config.yaml
n_kv_head: 3
norm: "rmsnorm"
rope_fraction: 0.5
qk_norm: true
parallel_block: false
init_std_qkv: 0.0489
init_std_o: 0.0
init_std_up: 0.0489
optimizer: "cautious_adamw"
lr_head: 0.00753
dataset: "wikipedia_en"
Each number is 128 + 24 x the weight over its row's rms, rounded and kept within 0 to 255. Layers, rows and columns count from 0. Numbers have three digits each. The size before them is the row's rms in percent of the matrix's.

# o: layer 5 attention output (transposed), 96x96, rms 0.135, rows 35-71, columns 0-95
# v: layer 5 attention value, 96x96, rms 0.0699, rows 36-72, columns 0-95
# q: layer 5 attention query, 96x96, rms 0.0646, rows 64-95, columns 0-95
# k: layer 5 attention key, 96x96, rms 0.0652, rows 64-95, columns 0-95
o35 103:173119123086181147123094110129111123138155134122091086143128124134127152115197123158129113114117175137159167130137120112107102107146109079130125175160115110119131085116142180186092135118081162157137128163141138135122128108146103133152141142159136137151106125131135117133154118116122114122
v36 087:158134123113114164134131087159116139099119150137136139102057132134127130123144161153068138095117128161129089122120155086185101157115129175169131118123141128156158140070151129185127119097126140097138130124115132122119115145126116108104101117096138138118132116077115107116114128100131144099
o36 084:066188127169057166145143122117160132133118137120145143112155133152131130119103132092136160148127139073108145135152135126114150158117130136120100097142108146071117131125107101105133097131177119108110105136125106107136120132138121139073137070144143125122109130138139147119107186141126119142
v37 088:139162157133142126130125174160132155189159147105137097122077133122147114130156135128104161124123161118127106120086144138139136130144156150123146130115102168146152146097167122170130159107116120171137176177132094137118131159168120135142155121078115126136130129091109105113137121128161182121
o37 088:116136128130077134105135123162118127143122168089159105130122137130126133128121118092128134122102124096187167163160123108158135116106068099175118142138123144095110148101124077117120120112181118107101115128130098141135129182096113134090109129179162164100139130152142128131127154120097114119
v38 091:133109107109139106104143128101157100149124099123165088146125133140096175145107135127154091142147120129152125160111119153077100129171115088159128092121096105098102107169096149105116124136137145133152139141148167142119116147107105087134126132140128155118133191084138147126068124127091110142
o38 094:192079131151192068085112146110181096122111081177123130140107149133110122143164143152129142148108137106128097078130144112112117129126168123102152132089162124116122144107137152118121139104084143125116133122148121122122119119142144123157135130129125155134108094126122155125121121096167140160
v39 075:138113105100139086122108173086189135159102124122154123136135111135124121111143131115120101157110119103161136129102140153113076127152106034132103137169092139123127105152099141097147126140128146168097145159130120148135104138129126157165153115158076129121124138151136113132115121133097142148
o39 067:161066154094162047062078126124142099131107102150090123133123147085120102141147110141127124176117111112133130129128144117148120132146171146117125119123164098146136161151145100118113125111123130106106122100146138112112136155100128120188121142113131139124159153146111111113133091126149139143
v40 092:147134130155154119111129153137140123175138134113134098129140127133148093134135069109151115118202122083148136125109132127113135106135117085106139108112130103128117110150105171099130155122111134146098171101117159179113118109127140132190169124129115129150133123161103147159099078100140140172
o40 092:147100117080173102060133108120093114105142133153186118192108117058124149115148114132127094154098150163141127137122140133148097110134119100144154155157136092141144142164162109139106118133093154125145143119154141129148124135121126129175117144149159134143136161140108133105117126108128116150
v41 082:128158153132119101181155152101124114137093141105111111109108122133193147130101155141176112112121115133127135118141111112061113144145117149121122120141129143107103137140145122165165158134168127159168164111144111141141118100121105142135153144167144070175124145135107108149149183142134113152
o41 085:117124163144130166134161139199113125132126133134106126121147078116089104167094112147081092090163106126136131138163180136147112099128092106108143156127107103122126165112125129127126132135085113105106119141117116096122126143103116115160138160112111145094142122092127131129179095123093165105
v42 096:116134112079117134134125096101096105129123098147135151116123151135106140135129126144116095111171112111109147162190147107103085116145130107114103083139100103132121097165092158115135122174120106135142119089134151184087115088143139099139103136135142128153122146130143098165127085106138077134
o42 096:164129103164111149147140106139158115071114090188098133133114148079149141122167125111138135131110130126095116076124161150101124125107161147074134129121165094143153127154164142145115127139065156108145107123138115107128119135119128120130130150142140111140134154116105157104133110136159148190
v43 084:125120158167100156174123143141116137116147135088144147125116136143149142116126153135152154126085105091107135097141124117127183156096155149114133152133135121158155091115110143155106118151178155139148095158094086092124151147131156161137172111116081124071129089138140139117167143140125119121
o43 083:085116132124113130123160140162091130133148172110085119104141166165140096121080100116105134100149091148120149155118137160155096126137122151183134154126123109122123124113098091115165128112122114174148140098086120147155151121150125137089082104108143102115169101119144129083102121141134132107
v44 103:145132129135116132135095149124124116157098139095108158115201134102165131117151117099119126139132121132125080125074112132145151125128131115092172117091150128157108135138143116167164174118108112130144133098135126169133103090150142108167163116119156148135129121190137124119084087102161140140
o44 106:123121144094112164116109122119082127129156151163196109170112118134169131133126099102105122111131177168107155138143142131122130072113115078146112160141124153112154158142132135159116123104165121132093127140140137118140123156100146119098129154127161113168091182138131150156143116120088139114
v45 083:124116133154126121113163167111119129119132141128130128131194137138116134115110163121178174100111175142133126149141121132097148118153137115152092146137095159109122088095135118127137095140107182099129073114103116091127100146099141159110147139135112125073138145107109179148097163130132096116
o45 085:147113182140158103110122107111153142114126142108078126095086125140112134136146159180093102136150136154145130128109150127139095181129151134144123134164167149166105128130121134132105141147107079140140098149143119155156157089154124139121127105096146116128141061105172153111127111120128133080
v46 082:117122109143156086103112128149121126098159106124147125143138141125142098143155117155140129160084140154162100154091117073167114137140174164150139110128128101107129175110127084116213115120102147115087133161148131120114161111135130109137125101116120141116150093125146134121091101144139113093
o46 082:158142135129156142079113168089157121170130147105124119116134145172107138109159121137154148152095139113156160105109122130148170120113125093126131126087130201118145082144134187123095114091165111146125122118130130148128107141144121147163148131154117144115118144160168079159121136154131127125
v47 082:194123138140120092118124130109144132140081143132133095139128102125146115136121124118148133164099128150128116112114139153145048132127075138148155096125091118130158132159161144098154115107165137103103168125133121148145157158124142145202116133122117095150136153148163106117171154132133133140
o47 082:094083117062176120072117160125110118162121107133120151159160172102109109168109108106148123175147123094158139129136131123112146109121122104095120123093118140128114105148133126085099134145115146103104141159160126114075129089093117115169162125134122136122124138126141109145113119126085132147
v48 076:112137108153084159148115094158124142054143161149085145132130098129107157113123129124134167108100134169122116115117132147179145138132171142163115141134154129094150128105096139128117086128117138074177115097132100106136132109130161088108107148132175147103126123120110125098138145127112139099
o48 080:084177120140104174185166066114146141158131103125131155103142131163139127130115152155115152133154137133108107147129095128054121151137113153144120103132114151115119104097111152105148145123145126172100131139104121120111104113141139138080147092102119112128104108114172138154110150150131100107
v49 073:131148142134091140156113126133099121084170111091126125112146130121141144121127170177079161102116120126082145137140124148141157133100151193125146144131139139137116143087113126149125148094113097154144093151116097130129163111158152126105100128132153122140131100125135077084133159129152098069
o49 080:092152115162094189171134112152129154134157154108111131087139124210137111114138106095118140085135121096097121131168123128132139117094119119155115114117102121095130102092115136123157127106158135143160126119090101136117121144115114137051132120133110107098123126133156136159150120160130137110
v50 075:144112120167149100081172149120139139177096135165155110150113144134106107100117118080111127071093126130154134091148134142105092135127085110151091161156119128167134112148086110098135088132131147130113111103108113112139121175081135157125128133115084122121102153138110133152122157116130127146
o50 072:141103117096135060103103129095125137112119132122098145121101116071104114131132163174135112153135102122152124146114155123163112180158188159090132123143157108182113138165146089149105131148110115100122129153123130135113146115196112123137126095110131126133157139115121128121101121100122141117
v51 082:143145125119166131152111121127080173113172119144117119131161110116114103127127112144086154144110138142144126102204120090080150130140137167107102148144112156118142140144104122147177098119110093162127095165119135118156133119122108161120108159141099128142154104087135109127131186140158143113
o51 088:117137134116086113141119134143168139082111174094100136088138129183071101138136124176138115117132109134152112124126137168168123117111130129113121098078102103127134093113129139193104118154127126148171109105135142158129103111129112118161138147154122126071105120137133095127172137141116121134
v52 085:106115097078117169157149098158082137081152129136166120115149110136105109142133155116119152129122148121147124158173125136173178162118139118152078133134115105121110152120124137108123138137098163093121127159156098098098147118177158083089116124129101123099147099096138114134161124131112133122
o52 097:105160109204097130127167130121196093124099125123090147134139150143147133097100118140119146157092097125149126134088107135121136170112145166143134099113151152154142080162121132111152092101125130144158100075085147133157137109130125152129121122108132125136126113107133128117102153134168109131
v53 094:140146143141115148164131117165140175118096157112107141084132090109137111110116137134103151135134122152127109109140087105169169129150136188106117155128165142157119144115135115141148128132102091121135138141111109104137115085141082125106117138094108095165115080125119110143180151139144193132
o53 078:070194116129062183184146131163129156125130173115150129111136095143150113132065133117113095113144116156133153179141121138146124124109090112115102131162089150131134142148132101137128105147181131110120123119101151129126109139104110117120134149124118135119134150118135103140143143125097108114
v54 095:104109147170125145133171189100122156135134111119166104125105146152120108099136134090134134108114134105142121080128136135133062104129170135129094181138078131148083116122157133066131119136124140120127109151087159100150137146129128130145150122105134113117126100151138128159152162109098152142
o54 089:152103128123131123090161115149136145125143164109076139132110149075099112111109165161131104122135155131143143156122136121177137174153171156118147116105160126207154141161127071124119149133141109128140108128122130140136147133149095136099106090117130138115165133145142113107087090103129146136
v55 086:117081130127150145135146163145144125128199130132158126157132125129128117145151103142119152111170154124078150168156122109138176105101133125118095122134129132119139128124087141140120144130106107153151172110112099111086093176113150150110118147142085125116093120103120163157195126157129130145
o55 094:129134117158142101149132090142129116116130121112127085095107093094143142110147144118143102140118093130138132177126117154119103145120113131195184133162135109138109075103121139131136112096093150149152120093125155112157175110160117108151115105178149139158150098153110122087120130113144090104
v56 086:160104123070109141139090116126096141135143111108146096118169111122128142110139121142098134136113119127157067164157147083142100146143120161153166109106122127144158131112131133214156103122084127126120097140134132134103108100152122081100111113144130112119144104116113119138118121113167174113
o56 087:133160134131077148135097130144170122124107151143133133115137140172132106132192105073120120158106148131103144105158113153125150108083137125100088098088116148057129116123120137117137106106175116117149100096160141115140121132071141133115135109147140127154091140121132138113121167097126139140
v57 073:098112150123115125164078117130143128094110129108088154122118112115107167120112125169081084111115135107105156165179111123121181112129135157113131118149126131122140123119107128172162108121115111150140102168125166134122138105175106134082135148174146086144136132125132158116168146147147131085
o57 078:132152104145093168197093126189145172142146141116082125077155123192126104131138109089145105088144120137079114137134146126114135081120128123132125142141077109093112112095114138158136145113154137151131119112133123114124133127064110118144120151097108134120139115124120128133134135141144141125
v58 088:129143155123142163133137146106132097141138120111157106147125145148074147144125081135159114124134118081175151141130149142059114141144116107168086117134091130116139093192121156119130109130143154140139111153155169159181139170103099128152151124099137157107122127129111136150121127109110129159
o58 085:155073139099149079063137143145175134115111118140128128145122172102136120143125161162131123152134137168160101096092153127149119108152142159098172138093130104134123151102129099139135141132065134157145117101132119127126130115154115132130123130132123140124117110094127159076095134109166141171
v59 100:149131145129113125157122141140114125113091110118110139092095122127196092139121166127094112113106108150140110111139134093163092149143111131103113145140157134142105152117100135098184119156121129124112128131139108100132123086151140160153089119103114095175127068150108123140139165140175134079
o59 102:095168148097101182118129128141139139131138168119083157141155106117120109129111092115114124119133117099096186153167162139160130132110119117094104102175133106142144086190155100149111114125158127098130112137096112119109147146117102128136128140116102124109159185107132111131169125155116141134
v60 079:130128104121134119103115179080131105160138120140112115129162123142104109138141112107152141155153131155130142136138144157083080146129134048123113126177076136091078096170109145123160140145114127142151133156137134165133169161118107134134100132112126125123119177099116145138097106119110114124
o60 081:195078165160150064078112115128146109101108092139072123145108157079119140158171128161112106113107154078143123132126128118102122128140138137118136108119160108166127129107138165152092148121104135130117107133148135122125122148100124137157133133165129132131123123124131138137182112127147119160
v61 079:171076121110139125130095164128161118123168120102157123147120146130132118099142093177124150153070117107129087129070139107162143134131123081157132144140129129119143115112123136156117112139164157160134123148110102127109134171112162178125122129150097135098135086108159161106096115136146110107
o61 068:133092170102174070070086135112126135137136136099109110106126156175112114125142118098124160139111096099103141125138110149121119119132137144169131096105141103094122093085108129110163124084153106167144128109129140128143163142125143108129132066146127113123134118190135132099120145147143128123
v62 090:145096130148144096093141142136164114194103126083164086132114165113137123125130130152110137159095123070163125148072165160152132119163115091139153094106116146146125142134140132096127133105122118131099145131129158157148117177119140132173123117126110166148109131133114133106087112098133111111
o62 094:134082141056165097057055157084140149139147123133197121160126143119129130122158118103139157165104136106145143124148152100157124133117134113140157135131171129128120122133140091120121145093160122098132124131152108134116148128148116129122134126129135120103143143159155163122102151127143134145
v63 090:122124148140122123140122147119145105118144103117127187123179131101116218115106104119083128119105116078110113110119171115142128159139168161117128099128147096149119121130095152139130138146106109171163081139109129125124158108143121121124122137146123190128114146136125122126160096112139100084
o63 091:135118115142091117144113102141149155113158125151119142119112161165170081133139118114148125090142142123089147133163168163120125097118129127129154133117116112108129118102125137129163177083164163163156151119111114135117133173149141147062092121113122080106119128141159171146102088149138132146
q64 079:145137129137112133131161119128117159117158143136112104117138144108110104185097077125187133101108110114137112106125135136087205108124148130129112151132123159089135118148101149135086154133154154174159126131111142102118103147094142116158144175147128125128107147146108146131189146152138160135
k64 059:100135112112135116133110122124122111144085128135143151139129140136137155090155183126075131145141154145123131151136119131167060150118115131126147131094137067176127145105149112124162109123098112090097136118140115163141161117173109160121117083117132124124157096114157113132071112097129100115
q65 077:082123082099133153111093104146106109150126104124135139133157125148109097157120117157174138121146145134186152144142121122131125074127112122188136126116071155110108098196120110127116142124100141088130161125170156115138143091136162107152145121166134151103153120136121140122126129127129121157
k65 057:143119171131138069145149148135140142123141147119130130137096132107141143105150104110118125133088137118076114119119143143120151158148142129076124121189193086142158160080126132128127106130142108164124105157068095145126127150114089174127098137098137095149106139132145101125123138131124129098
q66 077:139149128134088098094149101142171155115112141132109149144135134133168099116089134120091124086106127145129161090105105079122099172083119146113124101133124136115129162119119130071158131132164151148137090130099106120126111113129095110134096141131098150180152151116121111076129104104139163126
k66 065:121118155145162143129131130122083180121118104136159124119093131128109147117084183134138127150116053127122089132137157140133156128138155114134101128135164157132105149125166109182094135136115123099120103140163123106108122110104134127114147108100122125077114097146117077125173173125107121130
q67 081:155126115112125101129142117164134077138142099098156140149114145057139124149160116104144099181112181099142115156140135178095112151170108114109162117153154107125111112166094123127111106127117167105139136119119143128128128165119128129184132167126139098133145155135112111087103124117154127138
k67 066:059110125107112051098125126102103117103131116114129133119116067114100103087158078147118144095152141128140166108142141113125147131140150120128123123182141097144158093154134102120135098165127138133159161145118111118153084139105129159136094102158147113093125121134133139120129108123107123116
q68 098:118118160096147153128110121122121129121128173110130078107061132157140165149141133163137132131143134142124138130100108173124140085116144164134085136101109159137096130117122097189117103136121122145094095119139143129133138085093174120097145071115099153126147101153127143145175121129117136128
k68 073:137136105167117143114157095116157146090114102107164143143161140157137157117173142096102121126089113136170121101122115135140146133137130127140128119110127098118096120080167110152108157109129158167136100089146111110093123119141133099111109165112151124134065113118123191101111165153111102146
q69 105:135141138144110141118141163140135125101118101115134099127100109113188163089127114142126132160124137105117110106138104080133133056132138156164109137123097153136142112195130141108098118143092123114148113121137103130178147087117179148125116103090139132176142110129098130155125089151129115145
k69 098:093161145148125090114119140119113125104113116116175073128118129143197148106144140149133172133121142117116153080173141118133112135098106095124105117127081108149149143155109152135119122131121120131155128146076187132147123165129150117163165098130132144143126139132131158125171162133112103166
q70 102:138110163150114103113111126107169142138071149157109133120154124155099122145163133163191179121131115160111110129084134148127133148138148108169125122094137114111125107149141159136124095105157149104132129062111135135137135129121132141120145073110164115148107172164121095146091132153110127125
k70 130:154132162169134135130137146127153163134080152172108103134166139144138112135138140141194171092111134151106117128114135128141105149132148116147120122076129136113142123136125161128131117113160172119106119060131141113135146110138138147098138081110135117121121166184137108192096130148147127121
q71 109:159158135130131158137156116110091124106100183134139078133136103137082082140123087088156161125120128134118183128145093111129149146110135146157110103148107128136119097121174143123141127145119112094113117169149076147138114093103148158140132155171150108127130107152144152111121143133179131123
k71 109:138157135123127150125128101084101102108111171148142100127125100122071111158121085092153169128126154121124177127155085117110145151128142143164121115137114115139114083127165130124115128142126103108127125174144081145158125115084157141168138162167169114125120117134150139097115144126181140121
q72 072:104141141158089144116113138115104131123137162205144144118138112148089110104130127149134121102145171098137112128138156159120135117168110168107079117109088128142122151138130149151149154145104114118110096128079117112113096122143139105117091166141173120157130115157094156138119109192119110124
k72 055:156113102103162133151158105152151123129110087067111106124109145104172151143136133114120137146127085143123151111110109086122125138070155093157168144133161113138136115116131106103112118107143124147156154135169140133144158127116127154136176093128075138107124125102157106110157154076125154140
q73 068:156122118121064156154070123112143138080107140123138121127120103149102131140121155136105095124161098134100132129092116100153102136068138158143130141127157126145097068105172142148137143120101118097136118147119140095112097131145149129113138096089150120095119144131165123139155101099163164128
k73 053:122165111155160137091151139153145102170132107122099124123160166122165105133154124145139169134101132113155126118161123164117136119182103095110145115105086138128155196145087116134119125131137122160126156109146109163136161125099111127108105129169105117151127121098086138140123150154123071135
q74 072:125133127115136129127160135132143085127143124085137097147101092076144114149139044100110100151157145091116149163111156138109129126147134136140135127155139092108116098142117105109125150123115169084101162120125174127132111168132167126172140140133116154106138162107165155116084114127115137135
k74 064:101117098128120052117098109121091153134121081134137145108121117152094122074097161141144146078115113146110130081149131131134124117140129120141123132152119124134147117148133111120130085145132112176167093147115077128136116118095076112131097147146149105145142117159089110099174132122144115144
q75 071:124139106091131145162125171145102076155145127119126140118134121124099159141125137139156134123141117109110119169122170136109130055201112150140120173122122108137105120129106138143127097132093071154087179132116125120110122124144116088149156163149142115163138111152134128124110168132140105122
k75 078:147135136135110129153137112173165078143148133106106162127128119101128144133189084127148116153157200127179154134131111162118117159143121102093154109159121131111135072150117141121103131138140188100144133122102135137139131157126148142138077127116115106106118150113141141142100091125138157118
q76 080:114122145168141135131123135064079114149131146175117130137123123140134084152073134134151145137125102146084115114126115092109124154092152157142125129099119148114173157118115162125158132135146080088137105164143142140156129155142094154103164090131113115136146120132147065134145119113127132094
k76 081:141144164103152173129131130146138166111085178138115095112111165125134133161085162164116125126108111126110117118114116142143158120085143155122109117093130145150086164128136102171095119113122117135086088110145138111132138069132145141104173090100127164137148120138113138140176141129122114158
q77 116:152111114096117144136130124152136109140133118143095192117122125088077125136146101111116096130151118133129088161074128138116162104161150162148158154140155137104100096115135113126117120141112140132117126105162056127135122081123116142107098152115147097123131120128111115126069072141147137101
k77 101:154120143121109129117144171160140114113128101118113141110089114101163149086132104137131132143136130105126110122125115101136127066142131165155130152139111160133131090181118140107102099157089131139144129131151089123176163098118172143134097116088124127154156101139103108149105059152163127126
q78 104:122130131116134137122123085111162143123135147100136183113115139161107107133110158133087125149125065156141119122120109126109140112114146138143090117113146154099083137121166130127147099110157069106172081142153126161117142109126107100101142113130152161191123116083131118123129128130072146118
k78 113:138131156130137114106112094105183152122103141115135165128136135165101112130135149139135151140111088182137122126102108146120143116125160109149104127101149127084088138123185146137155089108168113099168089102150136154114149097124104118119143095138158147180110151104125110145095124128079147118
q79 110:120126136137097105135126149169081158101133095095131128156115145150099098087131138153153096142128114134134135128111199135140123090146125149118097157164121144098134130117157152138191123158098133142100139154097128141105088098188117163112124125127114116132150125165124159114141128145113084148
k79 107:133140129137100114144114140163081154083137120098134123154113128140080100093136121156156122153135129140134155123116181141138130089146137158121106144172116145114147113110173176135195115159103128139092141164103124141122092105178130169117125131139124109126154115170138171114136127149129099139
q80 098:135123122123094108168121120113120102189154172167150152135174162138094135123119118124100138137121127135142117101144145101176132099091132134132105137125098124110136118153166152078136181123119092139185171118148137122142105139134115113157143124101167098115142100139096102101124102090149121123
k80 114:137104132122117118170118123121115094186153177156143146137183165133085127113121106136102132147140129128133135113147131099174134088100132139130116119147105124122138102163162147079133179120118093131180168121161140122148103136143111115146140111098152098121158099137101101107135104078143133124
q81 113:137132132134133108131159128138131140094157130138124127161104173103130085107113135152142148109130149161090115123102154100128101134094114114144125148162153087148138104128144111112104062101139098154171141138104113162128154134082143125134085121141099133109153131095159106073142144061138140136
k81 112:135133129134136130137171129136143131085156136136121120161101173108138088118128134159142148115146149168094114111106159087116104112095113108131113140145151099158154107109155118108107073090128108152172131141115119148128147131078152121125087120149089132105134129102164115077133145061130152143
q82 107:118114132147123095116149103154166120103124121128111121127117135148153135121145134115155162123089173086119164112135134166154170115130111137122123159136107147117148091139123089146134167087177156127166131056140121149117131164097146171114144163159092116127131146132113125086117113125141170164
k82 123:109124129125130088110152076141165113090134109141106126131123134151139143110121136118155151129081154079122157100133148166148183126132107134120121168147119152120161109145129100147127160105169168137169125069146123136131118175098140162114143168151104113113130132131108114083130118127141152174
q83 113:119085103125132131140106151130136133098098143115133097124136138145139112145153188138123127128105118142118105146116111071113109119137137166173086121142103133098125112108179130156147142130072137154123117077136151102115161180104170084089179109159133136104105099114127145136122118125148134113
k83 116:123074100125136130132140157140128135095073126117140107125125148130139108160149184127124127124109104150127099139126118065113111132130159159165111132137108103113104124123170115158136145137074136137126126073137146091098155173099161096109188123152125131095107101111120136132108120117168125120
q84 115:127146114157148152135093112125118135138147110147151093122117150111139103150103170161181100194115138120146098118128146150103109171165098101100126181106091141131122160111117161108123137126138085134151121123158100144162162136111122091138154113117110118150118109153163124119133137115139062140
k84 114:117143114156159146130084107137120131135149115135149092117104150122143112130107162168186099191118139118146105125129137152112107161175093091096136170117094137142132151130108156109120135124140083135150105120157093154162156140105130081141145110128112124150124124157166112113131133108139066136
q85 101:141130085100140134151164116168124072138122095155122083099144147139151158106124156150121127152147117136159167138075089087110166088167121114140119139137107100138124122157103167132106109134107142113114155124156101116110154102158138121125122121184119159162138107150110123104134167099116126135
k85 111:140123091106132105145144127151108074148135098141114104092131121127137165131110154152104129153142120131179166137072100092120172110173126122141140145129104102138115119151098166118099095133113125115107156114143089116109140117155138125133134118188136172173137099151111127094123170092107129128
q86 119:132107123150131123124132130124107128123165139150118110144161183162095082138138119119150127125113137120118092118119127111142174113181140139122100059107110192136120225107115132111095096108135149128132133099114132127112126130109142126128114135107136116128121096136084156114131161137145139165
k86 111:122110109148129110121140125131101118109164129152114113151170188147090081150125113116146120120112143115114085113121130116140170115174149126112124084101114169136105226110114120119085104108136164125132143102121131126104113138108148122131117142106149118124124107128082156104140156132141143173
q87 109:105124102134123087134144090125105072111119131140155129159124126088143129178126168092146126111167136133125124149142130137082108140118125118148136158126082121114133115169085131112122095119148144130112123156161157151077114119075105108166133122100161126112131134113083129136114060152141117133
k87 105:103120108130107092152124097126103073093131142128148110157122101087148129167113163094132131114165131127133132146131122133075116127131116131157148140137080121113147112162094126104132088134151132139113115151139159142087110122065104095160124135095172125107143120127097136107140064163120114108
q88 114:138122155151095134152133105119110104157089139121161140151116122119113152082121158151147153156122163159117139168142128162145192106171119130162141122179190110159151165085151118182132104135089123132148125135134135132145167163124147136153137135090130136104113137114105119120146132157131130122
k88 119:133123143153092125140121090114101104150103140115152141147104105107103161077135153153144151149123162149123132166146126174133192114168118131159153140166175109176149161096142120176140107135088117131155125134130133141150159180128148137167133134089135134106119134115104124122155120157138124125
q89 110:104140158126133135139133094131098129096150122167148152098165127126120141178096114152104105140128140057143140120122154144147149134138132125150113143115168127140136126131150194150094125122090152103118144123132135128080144146119211133128134152100127120104133131113174122152140079152119092125
k89 111:122148170134146148136143110147106129103163126182152141096165132124131133193119109137111101128147142067147153125136144149156139114140137117140106119112168130131131134129144199149105129122093144098118143116137146145089144135119207137131138150119110127094118141120165124160131075155113116138
q90 102:166129164124114090127131192129103105136129169112147146111093121134164076163126149130106165131166129140103140112132130154116145163129131157104119108115122161118084105127087125127162145094123078132137126131130133155102147136129172104170144133116113112145107134138092088135087131157138177113
k90 127:188134150138118107126135196140116124141124164133159147110098126132171076166135146118113157121160139138097125114157113151132133150125145164097117101099126150115089117128087143130161156100109108127122118125130140159103160131134177118161143127115105122145108133139108103163068122147146177117
q91 113:119151113135106158101095123114151127126118109112110144119134134135114130141112083153158152116107140115137161137099148150132142082106125194125144144150104182171097122142126138146142122104146145176077102127148134112133183111136161120142171097115155117107139086070148116094154136120116149119
k91 117:121151111128121164098101122125139110121131107116104150117129130130089129135107075162160150129116130115136157150110147149131136077117111190113149140144113185179108108163119134142141119118139148175075118131147127107139177113147161129155161101116158115116150094069150115107150136105119139117
q92 115:103142094121116157131118112100148160159186150095128129125082054135110125124146125113142115158146095151144139155083132117125125116134160072142123146117136174147125108135167108117123148095128136118142136148128108137076156121120119125135177110119119117071103125171138129150127116146173132147
k92 108:097144088116108157131121112101151166140183134102133125138084056134114111117134127115149117157142091161131130168087129113141133111119166077140123149125141167144132118150174102131124142090134148113140123144132107124082155114124118136131173107116126107073103127166132134140140130134173123162
q93 114:138171140124087114140115138115141137086120130109131062158139152135166128106124089131118071150120118108099116130112122122075174116119105132125110081132165133117121103112139099131143140094108100173128150135137139117129112081088128061116156144148132149106145145177118109109136125136107112120
k93 117:109171134109086097138117130111133115068123129117138075159136158122151128125123093130119071166123128096108115141115136142068183119122116127117136115143168120142131100137126102136127138098116105160134163142129140108137091092097112071141158152140150151103147152175114106103137111123109105123
q94 110:158088149116105153126151086140104167155103108066156114132184106129107079136104126108117073136137138144137109142118129113082158123099095096134114133138129119136141088151104083101102143138163109148124124139108132148101123194134156150135117121114140128161134139107152124118155122156103138128
k94 105:144081142108119138124132087134087154143105116070162126128188113139109088120098126121105082139120140153142093131106116104079164134083098097136117123131118127126154098144115092102097135133175118161117110140121128141096114189134155144134118115113151127161137142109156130108165132144105131120
q95 108:141135169096125117124111080127130088163149139108131136121203128122165144090136109102164163147137138136116129130145128085153143134109127149137130088116113133094144150098125134104148094135126097185155121115132110117090188106157097144121153161120088134134094117127156123123116133162136095103
k95 128:159132169110136130115134089125145108175155140113118137133186131122166128112133118091168163143128116153118142137150115091166140128114138148133123075111110162090132140102134137112149099136127092172141114100147122115095193101166103156104160143123084124131094121123157124141124130159134103098
v64 114:125127146124134151118118117113105168152130106120137101119098135140082121086133155144138120150111122161129165145077153155106177106178108124137134141120124132125093113114095147173169086142116130137106118153133092141129167107177109171122152120130068140132133125139167144122113149127115070145
o64 119:132152112121131106125148125144155105107112134122129140141155125114160127175139090095116139091127164109118090113195093121142081155081142125108116103144123120116136132144161108085098151100142125105154138117130142107117116147056126101143107143126177107118112132103084121153119107132137183110
v65 122:135112132160140122112135122135144088143106123150136138136124141123128148154126141096107117094115121112154139140108105090115059113128121105170105136133138153101123155145170173120133127146117157075088110146140161112189111123122101115143121110149199173174148134121116134171127128131091124105
o65 115:120155127079096134130134132140132168100158125108113135136109111111149106118112118149162123162153138120080141100146161145150175144115128140074146100121132114149125109107097072122122147124143108178174148116120094130082151133135150134107119135098059105086119137133137125085128124150157130148
v66 127:125134142102108109135123124131117091114165117139116153118173112123126171106125112123083126150152120147134141120108111111118167101172159132165134110131201124150095162137119134145101110074096128151142111121136147169062118100146140158120102173144086131149130125141122132121092141155126095101
o66 134:124130122149171115105151147111134148145079146114159093133092145124084094142165121156179125095122162098132104150156122145119081149112115130080119145131074114113156083119125119118155138165140124128128130131120113114162156166123117101141144087131165115110138130123133112171166114094131169136
v67 113:180127126128134127156139189126133176134140139114161111119126118137136114126134157110107128147137120118130131117081117114121112180131142083120090084118141131099100085124128123134153181092113149125159139136139106146090132156145167165139149167153071118137112151182135140157098145111144135143
o67 114:107158120131142135095122079148143077105100109152099144129109150103103151120143085158144133113126136124131124146160150133122157084135116170131179149123119111186154174146122143130109084150117133139102101121133154119145123105117092108140113100116174141123142100055128111111152099147134128140
v68 121:134129122150139107134140108146170094121137157128123139114112140135146129137136180111135165139154139164104141080153125183162133121154133110122120156139094121114097163142120122134154056149125138086173116142115123149138148135121143113113089151159178138131138123144061123109100154087104139108
o68 127:126110132117107156126111127103095150135109099130146121124137105111108140120125087134120102123107115094165119167115139084106118114096115129131138123132157144124145091087129127130121196110119108177055149133146125103118117105127117143163159117092093111125125126114193138161164106177143108155
v69 116:173124123144121116147119123096174147105127100138158108137120110132105088120125162147131123165098116133128162132157102156141149134136119114097124116123150180118059131113112126122122197068139129116102132150159151116118163134130133086152136156148128171148141129136128116145074131135075128127
o69 105:111145125121151148132168132177115107132121150140105157110116132109156162145114093131117149060158114121112103102109164116136123129091180122138152122127119068159178135157130139148116087186100145134149123095097100122122104111143116164120117120094118099107130130104130135129163104145170128127
v70 127:140149123142138103124126117118137154099128129191138086142129119137150158112132140110176148129096145144141139116228110102137108184149128129147119101117146098113147167111116121105124100122129131072110116105139139137119095130074113135129126126123081147112135167163149120138122130140147087138
o70 128:141118118081115147138142147143134099163140126082119174133111143110117099129141122135076109108150120115122127136048146140124135077097134134112143157131129134156107095173143133151114164136114156194140146150127125120122155119192148124119121136132162111148132105092095152125141106121126169115
v71 117:144147138132173125093132107132182169146119104135128129145141133146145140100136110116080124119098115083132090089148125098136144096109129161104120107116129117130103131141117104125100131124139118119140132047181137080164164096132107133118152090117124119156126145094134132091127186121134135143
o71 111:149131084136078156179157141157100101116112152132150133138113132077120123155093153140147106114170116170130165138116141136124113153136115089141138145125124129140138151143125149147138139135087168125117131192101123154083092153140134137144119187118120136090117117148110128150110072158129129126
v72 109:150133163127132129104131129171117133107118148082138135125149156129151124132114087126085148153136140096140097137093133164177102152096125137136123123114090114109147115123126135109133146144065121146131116108088085134120124111204118141123142128190096149118134122173112157131153090091145113128